Part of a small language model's weights: a variant of Muon for these matrices.
Each number is 200 + 30 x the weight over its row's rms, rounded and kept within 0 to 999. Layers, rows and columns count from 0. The size before them is the row's rms in percent of the matrix's.

# layer 5 MLP down (transposed), 1024x256, rms 0.118, rows 517-623, columns 192-223
096,222,168,229,239,190,203,233,219,180,151,193,182,184,238,266,215,167,192,164,229,271,203,255,243,232,212,228,179,189,172,162,197
095,279,229,186,153,181,241,176,147,208,248,168,230,185,165,202,252,221,168,217,217,187,202,167,133,220,245,129,173,182,248,172,198
092,163,179,154,231,192,193,196,175,125,266,221,203,146,234,208,171,212,219,227,218,236,186,193,186,246,208,153,215,202,200,122,245
104,180,193,170,192,249,200,223,189,186,181,164,180,221,207,165,217,182,193,254,202,234,192,190,135,149,194,196,198,228,216,212,193
098,200,239,173,134,186,217,166,181,210,168,219,153,237,160,191,193,142,185,169,182,250,226,206,164,179,132,202,169,238,180,166,139
114,196,258,187,229,213,250,214,246,186,261,159,188,205,149,190,184,230,216,195,206,260,195,234,211,192,215,202,259,154,189,159,158
092,209,189,243,196,178,205,158,176,237,260,241,249,179,210,212,190,176,245,167,255,238,249,159,163,178,191,222,178,189,217,182,204
108,192,156,269,208,216,192,185,191,196,152,230,197,228,242,182,213,205,217,216,232,217,238,215,166,240,188,227,215,185,164,115,148
095,262,182,168,251,174,204,233,198,211,166,179,186,178,182,200,187,262,225,195,179,174,249,274,210,230,183,168,208,257,170,225,229
102,205,208,260,168,179,209,190,199,181,247,231,229,183,199,245,216,242,204,166,205,164,232,222,174,183,202,190,185,228,232,254,273
095,185,198,224,160,208,229,146,194,175,138,184,258,173,212,184,201,159,251,169,134,215,180,245,179,233,269,239,201,200,175,188,217
101,217,222,147,216,193,172,246,244,229,205,200,200,192,220,208,163,213,151,213,146,205,216,209,211,157,195,193,193,254,223,226,218
110,172,209,218,189,208,168,197,218,229,203,248,228,181,196,262,214,182,228,174,224,200,227,150,232,208,171,203,191,190,190,219,186
107,144,140,172,153,157,121,147,194,205,198,225,261,197,224,183,170,209,223,251,194,252,176,163,202,181,185,222,219,203,175,215,171
086,195,185,197,211,230,202,205,170,212,197,163,232,221,234,199,242,221,226,220,238,216,244,192,193,193,218,170,230,197,205,166,205
097,189,178,163,176,226,222,251,211,189,210,147,213,241,185,185,218,178,181,234,233,191,257,241,160,166,236,206,156,254,165,221,223
087,255,193,219,209,207,178,188,172,187,207,204,188,187,212,194,247,211,194,172,239,220,236,216,157,225,202,190,216,193,161,125,183
106,211,212,231,202,249,207,196,191,202,198,172,187,134,152,210,179,194,186,187,269,135,183,233,224,241,270,248,186,238,271,188,206
098,172,213,202,183,203,226,212,225,182,197,213,214,224,221,165,208,246,192,241,190,207,230,205,199,201,204,181,193,223,239,179,196
092,204,235,191,167,221,229,160,209,244,158,213,177,192,203,208,194,177,234,186,249,246,145,220,206,173,145,210,235,220,161,217,221
108,194,218,207,229,186,221,178,182,178,228,149,210,219,200,251,228,185,203,227,267,239,210,188,236,224,163,178,245,183,157,188,202
088,206,197,170,198,204,217,194,205,215,268,199,198,196,205,200,152,217,228,214,184,179,221,232,157,256,234,174,243,196,169,213,198
104,228,162,197,179,191,271,156,192,215,200,234,201,176,205,203,176,173,249,123,218,231,117,200,233,204,163,185,190,206,209,178,181
100,229,140,230,210,216,176,231,209,173,235,215,199,159,191,183,173,175,183,181,206,215,254,142,152,194,164,238,176,225,242,213,235
106,196,160,187,178,227,143,166,170,264,186,201,246,237,203,166,207,234,231,198,212,153,231,208,203,228,203,220,191,196,199,221,210
115,183,177,188,165,207,202,136,168,180,200,191,213,198,185,216,256,200,213,171,141,192,168,268,188,170,211,159,221,183,226,175,185
099,239,153,212,199,181,183,181,196,200,233,179,179,227,218,199,249,161,185,154,219,188,222,176,235,214,225,193,219,210,216,217,227
107,216,195,150,239,213,206,185,207,197,257,193,203,167,260,239,198,199,180,191,245,268,179,240,185,184,186,181,249,191,153,173,248
099,203,178,184,242,232,204,187,223,185,213,200,203,208,192,221,142,180,140,230,212,165,178,241,167,171,268,191,200,163,212,237,225
104,154,193,232,192,219,200,168,187,250,217,191,205,220,166,199,212,214,196,211,230,216,169,136,184,185,200,153,230,180,212,203,202
102,279,216,217,225,206,247,255,102,183,242,187,229,242,194,213,173,177,210,291,231,185,235,182,181,212,192,164,247,186,234,217,192
108,169,241,193,133,201,161,204,163,183,185,244,234,198,186,201,126,241,149,211,195,222,189,181,204,173,173,213,205,140,239,261,217
105,198,146,204,213,180,184,238,205,246,171,179,169,217,231,205,193,218,258,195,195,209,193,169,243,186,186,204,172,239,210,210,181
108,215,170,177,215,148,202,203,242,166,212,177,223,255,189,168,240,210,165,224,165,265,214,165,197,149,182,204,140,231,187,187,121
095,181,209,214,159,216,227,169,154,156,206,247,195,196,227,258,196,177,221,238,233,180,243,214,219,240,191,236,232,216,167,217,205
102,192,230,161,206,238,196,183,184,158,242,231,185,161,176,193,210,179,230,211,212,194,205,164,188,164,226,224,197,242,172,220,217
107,236,188,284,244,237,220,197,195,185,190,218,238,198,214,175,133,203,182,147,208,205,243,189,214,193,184,231,251,229,197,203,220
096,241,205,194,221,177,157,221,220,264,173,189,220,176,196,205,257,201,164,172,199,197,133,185,222,205,211,222,155,168,188,259,164
113,157,241,186,195,170,187,164,209,141,211,133,193,190,205,192,183,279,222,196,191,206,237,92,197,167,153,231,181,180,117,181,191
103,174,197,213,193,197,218,188,182,157,194,236,163,214,213,190,232,152,217,185,214,208,114,167,207,191,212,225,178,222,219,207,144
102,261,177,228,202,182,250,167,185,177,195,195,237,198,214,209,171,148,246,162,224,190,228,214,208,174,242,292,174,216,226,171,174
096,210,174,151,148,217,213,199,241,210,139,224,198,203,217,186,208,176,186,253,155,193,209,221,208,206,189,243,157,200,197,200,203
105,151,200,215,206,239,177,187,217,241,195,215,192,165,140,226,204,253,205,228,239,198,194,255,159,167,156,190,212,264,167,178,173
093,218,179,222,166,234,211,178,209,216,205,213,196,242,207,226,192,207,194,148,230,185,258,268,214,192,176,246,186,197,253,202,229
101,213,230,219,193,192,193,197,217,205,181,221,185,196,241,216,206,211,140,158,191,240,214,196,225,154,245,194,217,193,247,203,224
098,201,246,234,185,223,173,188,229,200,160,150,196,159,234,218,190,174,224,235,260,242,221,169,194,185,233,188,197,165,203,166,216
097,271,193,192,227,209,198,177,192,236,269,241,204,198,178,184,152,175,153,198,169,195,227,185,270,246,202,218,184,172,253,223,251
096,193,160,210,226,164,208,210,222,176,163,200,199,215,220,205,226,255,188,201,197,155,236,185,180,222,212,197,189,109,194,179,182
105,218,181,198,240,214,183,196,215,235,239,195,183,237,150,159,159,197,213,122,213,194,188,152,167,208,262,245,174,248,198,173,196
106,223,131,201,213,222,162,162,184,264,194,263,213,224,226,219,240,217,199,215,176,234,191,216,169,172,232,207,178,214,191,235,194
104,186,228,221,268,201,209,169,156,191,161,172,175,218,201,155,280,249,209,195,224,177,189,247,201,199,244,207,214,164,229,231,214
103,181,199,219,197,177,136,192,200,207,172,234,210,175,147,220,216,181,217,177,220,246,162,221,165,266,214,142,203,149,180,189,207
096,167,210,236,193,183,185,166,219,195,221,262,185,200,232,232,168,229,169,184,181,172,180,211,237,151,198,168,194,205,196,180,187
092,255,175,212,220,202,141,150,244,201,148,216,157,243,169,215,188,238,159,174,223,169,219,217,195,240,213,179,212,264,224,233,194
087,246,176,173,164,197,164,195,170,207,212,209,144,211,209,171,153,195,223,235,197,168,188,186,205,204,170,192,232,198,133,207,154
093,206,226,213,185,204,185,226,171,163,200,241,241,238,166,221,195,198,197,170,171,143,248,198,212,226,204,202,202,210,209,195,203
091,164,202,179,167,253,145,247,233,238,185,130,235,211,277,152,237,191,163,179,161,203,183,204,158,205,151,240,228,138,242,201,203
092,221,195,201,223,199,226,261,253,195,155,214,166,197,190,230,206,217,220,238,247,209,219,313,213,195,236,200,213,151,203,323,215
102,196,169,253,239,180,193,235,175,189,250,188,212,195,151,213,246,205,141,210,165,222,199,186,207,198,224,181,232,176,201,196,250
102,171,155,175,221,216,137,196,145,155,133,180,178,221,186,212,229,221,183,232,195,167,192,214,220,199,172,205,175,211,135,244,226
099,192,203,204,214,221,201,172,152,243,236,141,221,178,205,205,205,216,243,165,215,222,200,202,185,195,158,233,211,207,213,187,249
110,174,237,164,196,161,140,188,215,228,195,207,205,202,218,213,156,221,167,206,218,179,246,218,170,181,241,162,201,183,194,157,243
103,184,182,205,208,183,169,162,238,205,221,241,210,209,168,184,180,206,218,220,264,171,267,170,193,216,140,189,130,155,216,190,205
104,203,204,188,315,138,193,234,245,171,220,169,202,182,169,166,161,195,217,135,173,198,198,120,173,203,233,172,199,244,214,211,199
101,245,198,238,249,198,215,199,192,199,217,250,165,201,229,193,202,230,225,204,228,256,164,212,214,205,196,178,139,196,232,219,197
097,211,229,212,230,176,204,190,202,166,199,159,236,169,186,151,256,216,218,202,184,249,215,183,173,192,194,206,204,215,152,220,192
095,200,237,268,198,212,200,220,197,249,162,229,170,223,213,176,165,168,171,217,218,205,227,146,236,190,195,169,233,160,152,182,198
092,130,191,186,223,163,173,173,168,185,194,207,160,156,211,215,142,267,267,183,220,220,226,161,205,178,206,219,252,132,235,221,196
098,258,212,154,208,201,185,166,250,166,165,196,186,189,203,210,177,208,173,210,228,195,212,144,243,171,137,135,216,210,188,160,202
089,194,238,158,181,211,184,175,204,205,162,182,145,218,174,176,212,215,191,217,206,163,209,185,205,268,208,171,165,163,161,221,162
098,199,162,172,237,198,165,209,149,275,218,188,185,165,169,178,173,211,190,176,194,176,202,174,205,150,204,186,228,206,275,208,229
094,274,192,213,222,150,181,184,212,183,199,231,204,215,260,244,204,222,184,176,186,184,185,199,213,150,256,170,172,193,180,155,222
109,220,202,215,160,162,178,203,195,223,230,193,191,199,219,174,157,224,142,238,208,195,189,214,195,196,231,178,219,172,141,191,169
102,146,203,196,267,182,210,215,142,238,209,177,224,228,188,209,186,245,138,172,162,196,206,219,177,220,180,234,249,150,151,224,179
118,246,208,180,226,153,139,210,213,226,193,211,217,158,151,219,210,233,180,169,218,212,194,222,171,180,186,180,189,147,220,200,209
100,280,191,202,171,178,225,213,238,176,219,208,152,244,214,210,194,250,280,190,203,262,178,252,191,199,221,205,242,183,161,257,217
105,190,185,193,177,223,191,204,217,187,158,169,198,187,204,205,220,209,160,195,176,177,168,223,237,218,237,248,184,211,255,217,262
102,204,204,185,181,188,184,173,156,169,180,171,217,171,180,153,158,158,215,193,191,160,232,173,164,202,176,197,247,219,216,161,220
095,211,172,241,215,168,176,223,181,205,204,205,175,177,209,217,224,265,182,233,221,211,176,182,171,215,204,213,230,145,238,139,211
102,168,196,198,235,147,224,175,164,178,194,159,201,193,190,223,166,190,268,236,131,189,229,197,131,209,197,200,192,238,222,217,154
105,234,172,246,203,203,202,147,182,223,215,206,212,235,200,164,220,205,211,234,255,223,213,139,210,180,176,186,234,193,212,213,239
110,178,174,256,204,200,189,181,194,231,245,206,160,204,142,169,210,167,211,196,175,266,230,195,173,240,205,162,205,185,160,199,213
094,147,142,222,179,219,201,164,194,192,218,230,157,192,166,191,198,163,222,172,186,182,171,152,204,199,189,205,217,204,229,210,177
101,168,186,185,224,234,224,207,169,171,218,239,192,174,212,232,127,245,223,175,217,191,193,177,215,239,173,208,206,218,163,188,228
104,226,225,197,153,173,199,180,154,184,206,185,231,233,150,209,206,204,285,216,187,215,223,175,205,179,297,153,177,177,206,186,178
098,221,213,205,207,199,188,206,189,161,203,187,216,162,166,206,173,204,190,231,184,176,220,180,147,176,214,217,249,199,249,180,187
100,192,154,199,211,226,180,238,159,237,176,226,201,192,245,178,168,224,187,205,235,168,223,170,194,304,209,149,191,181,216,229,156
099,215,191,219,155,227,211,197,223,162,227,207,184,190,209,178,256,189,228,213,247,213,206,234,230,186,227,193,176,195,217,183,220
097,189,198,233,242,176,243,171,180,231,153,195,267,160,235,221,174,225,175,195,177,151,217,221,206,217,201,194,201,233,216,182,181
101,252,191,207,241,162,263,159,192,164,241,277,196,216,216,226,268,188,185,188,217,167,150,199,244,204,282,177,165,212,168,204,186
102,136,165,198,189,230,183,217,193,260,186,185,179,207,174,195,210,151,209,254,220,164,156,198,209,184,208,198,193,209,202,234,182
102,197,180,202,195,170,225,242,174,178,243,168,231,230,231,184,210,201,200,147,177,211,257,189,151,163,194,155,236,265,200,268,248
100,210,181,225,261,262,236,194,171,224,226,219,180,210,204,269,150,202,179,194,146,214,204,227,166,159,216,202,171,189,168,173,165
109,211,204,225,148,238,183,206,263,286,207,237,191,170,193,162,177,188,232,212,202,215,195,218,254,192,226,180,214,231,195,159,184
102,148,201,249,203,226,174,230,171,213,218,207,218,212,166,204,251,251,168,156,215,211,227,178,171,206,219,183,180,132,197,209,210
093,188,174,241,188,215,191,180,202,138,180,124,195,200,196,165,179,151,155,182,198,182,157,172,189,169,224,149,164,230,207,190,242
103,222,227,212,201,213,179,200,176,211,167,184,190,217,226,202,183,196,222,164,188,172,194,250,174,217,194,161,197,197,208,220,243
091,216,147,202,215,201,199,199,255,210,209,158,252,141,192,194,215,206,230,245,161,120,212,166,218,179,197,204,227,183,226,171,201
095,203,186,221,239,235,237,220,168,213,153,213,241,169,204,220,214,241,182,188,281,127,238,222,261,233,203,172,255,252,240,248,191
105,206,228,207,248,237,193,214,160,175,214,205,178,198,200,228,234,216,187,251,199,215,236,204,181,155,225,176,220,169,192,252,162
102,174,202,254,219,206,177,213,148,235,196,257,235,240,199,181,181,174,217,213,183,173,191,144,201,181,220,226,260,216,216,168,199
104,200,210,165,146,186,182,278,167,209,193,204,194,192,198,209,145,202,218,154,197,154,241,201,255,202,216,197,265,133,195,220,217
104,198,211,214,170,182,246,179,221,218,188,232,214,234,165,225,232,161,179,172,218,192,214,197,233,295,185,269,207,180,210,156,124
096,218,192,161,197,213,236,197,138,237,168,144,209,249,168,219,186,202,238,231,224,102,197,140,185,224,188,253,250,267,195,215,205
101,141,234,235,185,188,197,219,189,209,204,240,179,204,239,159,161,226,243,153,139,185,194,203,180,182,164,225,206,213,205,184,211
098,229,208,183,155,258,232,254,215,230,161,210,200,213,251,194,172,188,230,236,182,164,195,190,201,199,189,184,194,150,267,229,194
104,237,198,213,210,173,196,245,211,228,223,154,192,212,203,166,167,216,188,244,221,220,242,192,193,178,186,218,228,233,210,185,208
# layer 5 MLP up, 1024x256, rms 0.227, rows 518-624, columns 192-223
101,205,187,154,154,214,170,198,259,190,196,223,197,230,203,229,245,152,189,229,196,191,195,244,190,196,222,196,193,195,169,228,178
100,261,194,121,166,224,242,178,187,203,160,186,169,206,215,265,215,187,138,186,186,196,187,185,215,208,191,149,143,224,193,188,171
092,205,204,192,238,196,202,146,209,242,198,208,225,213,227,178,208,197,218,173,175,193,161,198,198,216,183,179,210,196,160,221,196
097,172,208,205,202,152,155,247,219,233,205,225,214,208,208,168,201,209,230,167,247,220,182,170,192,225,200,241,199,218,203,223,193
106,178,227,165,206,199,238,223,256,224,202,183,200,216,227,177,234,174,211,209,179,183,193,224,203,221,243,193,247,221,171,190,255
098,191,137,175,194,250,206,137,182,196,245,263,195,214,197,200,229,159,201,206,236,229,187,190,217,194,178,155,222,214,178,176,180
102,228,144,202,178,259,250,195,199,191,205,199,197,175,233,237,191,155,177,221,186,192,212,257,192,205,210,188,207,201,176,252,161
096,259,235,250,178,124,182,211,186,175,236,180,232,205,276,205,163,252,163,241,193,209,239,214,200,176,191,186,260,199,173,196,204
095,188,213,159,211,201,221,158,215,229,164,184,235,154,197,207,177,197,252,203,206,186,153,198,192,190,182,203,161,198,240,147,177
098,183,202,229,234,224,197,278,203,213,172,204,168,162,146,250,214,169,195,146,210,207,164,219,225,207,179,199,189,194,189,213,217
098,155,207,180,185,140,235,178,205,160,201,234,198,238,218,225,141,196,202,219,205,219,224,208,185,188,231,171,243,227,142,181,149
107,220,157,188,226,226,197,211,200,244,177,186,228,158,220,239,218,202,169,188,192,265,200,153,243,192,168,154,188,292,214,202,197
109,212,156,192,198,210,189,226,173,167,196,196,215,157,220,222,199,174,247,159,200,234,251,254,224,220,208,182,162,216,174,228,163
092,193,209,227,156,263,235,159,235,221,179,221,192,160,183,180,212,183,188,209,172,198,245,209,171,269,191,236,227,245,119,233,203
094,225,224,245,162,186,264,226,172,175,213,206,232,187,214,193,177,195,225,207,243,182,144,199,159,195,192,204,225,204,199,223,225
091,178,214,217,185,237,164,186,220,125,235,218,191,215,149,218,150,181,223,180,185,186,162,236,158,189,209,227,185,181,238,210,231
101,237,208,192,212,223,220,220,175,190,194,169,203,241,180,224,182,239,154,216,217,120,155,155,210,190,183,175,159,174,221,208,178
099,243,163,221,160,217,128,170,174,210,170,211,193,157,173,171,197,196,206,194,182,187,270,178,186,182,162,190,193,187,227,212,215
094,213,181,265,217,188,217,185,146,186,187,191,233,175,231,171,207,152,192,202,196,176,179,230,193,232,227,209,264,117,192,192,193
108,139,195,198,198,296,148,151,204,184,201,196,211,193,209,188,174,193,237,197,219,198,209,259,260,171,220,134,209,236,199,199,215
098,158,167,241,210,196,185,234,229,206,147,175,252,228,188,178,195,192,195,202,209,242,164,130,173,150,227,146,215,189,160,186,206
098,233,166,263,194,177,164,184,231,188,251,172,231,195,184,183,190,199,152,257,209,184,185,231,194,256,208,225,236,200,238,214,197
098,222,184,143,200,189,206,241,166,189,199,200,194,204,221,213,177,277,242,170,182,188,200,203,251,202,191,219,191,251,220,227,242
106,267,227,121,172,183,175,214,236,187,184,215,249,200,220,159,210,200,238,149,229,188,238,228,184,204,218,216,202,181,225,212,185
105,170,270,206,187,200,220,118,200,252,227,195,251,180,262,176,221,193,181,248,213,259,217,202,165,240,214,179,159,236,217,214,212
101,187,224,203,157,246,214,230,190,173,174,235,193,201,243,183,217,172,224,224,227,203,199,187,209,199,196,177,204,220,252,218,200
098,258,206,147,200,217,190,164,203,228,149,195,205,162,261,175,187,256,228,160,185,234,238,220,224,170,155,204,145,187,214,219,217
106,189,227,160,179,230,221,236,207,222,204,212,188,161,177,178,148,207,179,168,232,196,169,232,211,222,176,219,181,233,191,236,178
096,207,209,193,221,212,195,212,219,154,223,119,185,195,184,235,194,249,195,217,210,131,238,224,163,213,222,174,218,148,172,174,160
101,237,251,193,185,170,175,222,220,201,200,210,224,193,262,193,187,177,232,146,260,217,196,234,210,144,183,192,249,194,157,141,166
113,191,197,215,231,176,201,164,199,193,212,192,224,183,157,203,213,186,164,165,195,231,233,179,241,231,214,182,199,174,243,215,237
102,179,175,266,208,171,124,138,164,191,206,181,153,264,223,245,285,198,153,211,194,177,162,219,202,204,194,218,242,236,208,175,218
104,235,191,173,170,233,215,246,202,209,246,232,195,245,232,206,259,216,251,160,158,168,177,224,198,183,205,165,200,260,178,181,192
096,239,141,172,211,211,228,210,155,192,223,196,276,256,179,194,175,186,179,202,155,231,148,168,172,181,251,234,171,181,183,169,252
103,215,201,175,180,171,209,207,223,165,163,151,252,211,248,243,159,207,233,160,157,204,179,205,178,187,199,231,141,212,229,235,212
106,174,163,197,225,193,195,189,210,212,195,164,208,177,173,197,188,194,185,220,240,215,174,230,237,213,207,189,217,158,211,182,217
104,191,229,244,204,247,196,238,170,276,196,205,219,170,212,200,188,229,225,218,176,220,216,172,176,166,244,125,216,173,176,191,195
099,228,175,155,242,164,188,174,184,239,190,185,236,169,217,187,191,213,188,141,221,153,245,212,176,218,227,180,191,220,256,214,226
103,200,256,168,169,180,218,258,180,235,186,149,232,219,180,183,201,210,191,138,216,196,183,193,203,210,168,244,146,207,210,184,152
100,245,148,164,235,154,196,258,210,180,210,196,253,202,209,206,197,216,206,234,186,175,214,159,162,185,217,211,147,231,171,205,232
095,208,171,191,224,182,199,173,202,206,249,194,198,234,216,192,194,197,161,206,196,223,246,221,200,218,213,194,194,202,226,198,221
103,281,239,259,176,197,194,201,228,223,194,186,264,189,197,169,229,215,173,198,205,182,256,213,217,206,204,206,198,219,219,197,205
095,133,233,161,213,204,278,142,192,142,253,224,192,176,188,190,206,155,140,181,199,213,143,222,178,228,199,206,245,179,182,256,253
105,189,174,179,162,200,170,112,191,204,193,175,216,174,221,202,235,242,228,180,201,136,182,227,267,222,255,177,246,212,190,162,217
097,200,235,159,168,212,221,232,188,172,184,194,212,184,199,150,149,187,221,171,152,153,176,237,233,179,163,215,206,203,222,185,207
097,122,198,191,166,190,166,171,179,191,156,184,226,231,150,211,195,198,227,175,202,212,170,213,190,140,141,218,230,202,243,182,198
095,193,181,181,217,138,156,223,203,236,196,168,208,234,178,182,200,161,227,187,170,172,208,239,149,209,187,214,230,247,213,247,172
102,199,212,209,145,164,189,234,191,204,215,168,215,211,188,171,136,196,194,197,222,188,158,228,157,164,188,201,220,223,179,169,223
105,240,174,164,197,256,186,194,215,172,221,213,193,197,182,209,224,216,235,194,195,181,217,202,185,204,226,246,190,187,217,166,212
102,201,205,216,169,181,217,211,195,178,139,204,200,139,178,244,203,214,234,182,195,238,179,190,188,172,179,162,238,178,169,211,241
102,178,183,199,189,188,158,190,203,218,230,148,156,192,209,231,275,168,205,208,224,205,200,269,214,182,202,183,192,216,202,207,228
094,182,196,172,190,234,201,213,196,146,243,172,231,249,154,159,153,159,231,196,145,237,194,158,147,192,186,228,167,215,192,207,175
100,75,195,208,191,209,254,213,168,154,181,207,184,224,153,179,235,135,176,199,249,200,175,224,216,151,236,236,193,219,153,162,219
095,172,221,187,189,182,261,252,236,121,215,228,249,228,144,179,208,212,221,269,160,180,261,215,173,198,232,242,183,218,201,219,191
096,201,217,180,207,181,260,223,221,193,212,259,225,232,237,200,199,202,271,197,180,276,200,185,181,157,193,229,203,212,203,148,172
090,134,183,172,181,128,200,191,186,259,201,190,231,234,215,223,159,183,168,172,171,193,211,150,228,199,221,172,183,208,186,209,181
094,192,207,209,185,218,200,235,211,232,251,252,291,253,260,116,213,179,204,210,212,234,169,159,242,184,177,214,179,207,156,193,187
098,221,201,182,179,186,183,221,191,180,224,201,180,192,177,223,210,174,199,267,188,212,180,203,154,154,209,239,175,166,201,167,193
102,171,221,173,150,221,214,186,187,196,166,240,181,201,192,216,224,230,221,252,217,157,186,239,191,211,196,213,211,186,188,167,216
104,212,228,203,174,197,211,219,203,160,200,189,223,219,185,190,244,169,243,178,201,249,265,185,186,214,138,220,242,203,182,189,211
105,171,221,228,159,171,205,247,218,223,225,174,197,208,202,236,168,203,249,181,211,202,246,207,223,207,177,230,208,211,236,189,212
101,225,194,166,195,223,180,164,201,223,184,218,214,203,150,177,158,222,194,234,125,239,204,211,172,234,177,226,206,238,229,249,141
103,207,181,237,225,208,228,152,202,228,176,201,235,201,217,229,191,207,209,210,194,260,218,229,186,215,243,234,170,196,194,185,184
103,180,233,226,171,187,172,225,164,207,173,199,175,113,200,176,224,190,242,208,205,194,190,233,199,187,161,310,196,245,244,198,138
102,193,185,196,210,181,239,197,197,168,179,167,172,182,180,266,155,177,250,191,219,114,205,235,262,218,243,231,220,210,176,193,211
091,218,219,242,122,209,223,219,271,182,205,204,180,192,185,246,169,168,240,160,222,156,180,233,145,180,235,244,194,201,189,215,161
094,209,219,221,187,226,221,234,215,174,231,223,189,235,203,195,284,161,191,261,181,235,221,200,168,216,237,188,193,188,196,213,223
094,211,241,183,257,224,208,199,240,124,211,183,168,235,204,204,218,276,208,172,212,189,178,199,219,197,193,247,215,203,191,181,239
097,236,217,187,183,228,183,259,205,153,236,230,166,233,169,245,171,189,260,169,198,201,240,185,180,155,192,206,215,231,230,260,196
104,227,276,216,221,212,180,160,186,206,217,226,224,206,216,142,130,198,225,243,190,168,198,213,195,187,213,163,181,257,197,218,185
098,152,230,215,194,199,230,225,198,199,209,175,228,171,164,194,203,174,135,211,208,163,221,234,166,198,185,193,209,276,244,152,193
106,165,202,258,205,176,246,225,165,248,213,196,270,221,198,219,177,195,159,201,199,209,189,163,199,222,250,221,187,198,171,207,160
103,232,177,266,195,195,249,195,204,168,241,160,189,275,213,253,153,164,190,214,154,240,215,222,202,194,198,191,242,165,220,180,178
108,269,177,204,215,167,195,146,195,176,194,188,185,184,194,140,229,196,215,150,233,215,198,191,161,123,191,170,170,226,191,230,178
103,257,202,193,214,124,202,146,244,207,226,213,239,202,184,205,204,265,193,208,215,178,218,255,172,237,249,208,247,211,241,158,172
105,183,256,225,217,210,204,202,188,151,218,239,231,189,202,217,169,193,219,145,165,224,238,208,192,200,206,163,229,172,169,212,200
100,203,215,240,231,200,179,223,207,228,233,223,218,164,207,244,185,153,224,126,199,188,156,192,169,271,209,229,215,166,199,191,222
097,186,164,144,221,184,178,203,210,190,198,224,205,199,174,141,172,200,171,225,210,236,216,190,191,252,196,198,185,189,219,197,171
109,164,210,239,234,157,195,193,172,218,218,158,245,224,195,191,176,189,220,155,179,192,236,202,191,196,196,179,175,245,184,233,199
105,186,199,164,192,224,238,226,218,203,187,200,269,216,201,217,218,185,160,198,192,196,172,185,214,204,163,221,204,229,201,194,188
109,168,203,226,178,226,235,236,194,228,204,184,217,202,180,223,194,221,202,185,172,175,210,220,178,277,204,178,181,172,169,126,192
095,178,176,173,176,176,211,213,245,230,174,158,222,215,173,180,160,138,154,200,202,208,219,231,179,231,213,155,175,257,199,208,189
108,228,228,155,224,202,153,213,163,194,225,250,214,162,220,198,192,178,172,149,201,272,219,214,190,190,230,178,151,222,184,174,165
098,166,220,229,199,193,211,214,198,180,207,218,167,267,176,208,259,150,177,201,191,210,183,192,199,213,236,192,213,199,222,208,245
095,170,167,198,195,205,249,259,208,245,189,157,208,172,212,164,191,214,206,200,213,197,191,213,189,171,157,223,205,207,122,200,205
104,239,182,175,163,234,192,224,253,209,200,227,170,212,261,178,176,175,216,200,236,226,185,228,253,214,180,160,182,259,193,203,203
101,294,177,160,181,205,192,181,173,221,223,141,162,150,200,255,154,128,195,266,179,260,144,145,172,193,191,209,171,190,169,201,196
096,179,189,165,193,167,180,241,265,236,204,240,133,212,165,229,128,181,209,205,157,209,244,123,197,178,185,243,191,194,197,244,153
100,233,233,232,181,148,229,173,206,174,172,221,203,225,189,165,173,218,200,225,163,267,153,168,183,219,233,192,245,233,206,233,214
101,205,229,175,190,203,191,157,213,226,250,260,220,243,180,186,197,207,247,214,177,171,202,171,193,145,252,191,181,153,220,174,184
101,229,187,164,216,183,195,199,207,157,199,175,218,181,239,236,190,224,152,179,195,214,216,302,185,206,212,186,225,229,224,219,181
107,180,224,192,195,228,199,205,164,182,205,195,188,218,196,160,173,202,163,245,195,177,240,221,140,220,180,187,229,194,223,202,198
105,166,233,220,261,169,240,185,164,179,201,164,192,204,220,141,214,202,140,170,171,172,202,199,196,199,182,191,175,191,207,217,223
103,206,236,191,178,228,201,181,200,201,243,186,227,182,216,136,207,212,161,220,229,184,202,147,179,186,195,157,172,209,152,140,165
093,109,248,161,249,184,217,182,165,188,210,197,166,209,198,179,203,116,133,234,193,153,169,240,182,244,194,212,221,207,198,178,222
102,192,175,164,222,196,189,211,188,189,181,180,236,137,220,214,162,203,233,235,230,212,220,221,209,213,148,190,187,215,161,200,233
099,210,227,246,168,206,225,232,220,254,261,231,117,211,197,234,189,166,187,230,201,221,129,213,193,189,177,170,189,157,161,154,237
099,165,187,164,177,242,178,209,156,256,201,162,208,241,186,228,190,156,224,186,245,219,176,216,221,205,169,245,225,139,211,222,198
102,180,176,201,170,212,201,144,227,151,163,204,174,198,220,207,188,139,163,211,200,161,191,209,220,236,201,180,215,178,198,157,184
097,195,236,192,200,214,173,180,200,212,186,238,251,176,256,219,185,233,190,201,169,217,207,191,200,207,232,156,168,266,207,282,164
100,209,173,226,224,219,234,194,219,177,206,200,216,165,274,228,201,167,185,212,216,288,215,189,210,213,97,207,201,200,173,248,197
103,162,232,222,197,197,257,166,213,208,205,174,249,230,232,254,185,199,189,197,239,205,217,139,172,234,230,190,226,179,202,192,148
093,199,193,182,187,207,244,246,178,226,204,228,246,195,176,173,198,211,277,164,263,208,202,182,160,173,138,154,182,193,213,235,177
096,163,221,181,213,188,159,199,173,176,240,206,220,175,236,208,199,193,194,235,163,189,213,194,137,217,184,206,214,242,164,252,199
105,159,216,204,194,188,224,154,195,161,227,203,177,222,217,187,249,232,191,250,175,176,230,166,214,250,230,232,208,214,214,176,163
103,240,197,192,189,191,212,164,172,214,151,160,208,244,175,215,182,243,201,175,203,176,195,238,217,232,197,200,212,145,199,237,146
096,148,242,197,258,208,193,209,196,195,270,218,160,241,200,237,191,223,260,157,209,227,216,187,120,187,241,199,246,156,169,160,225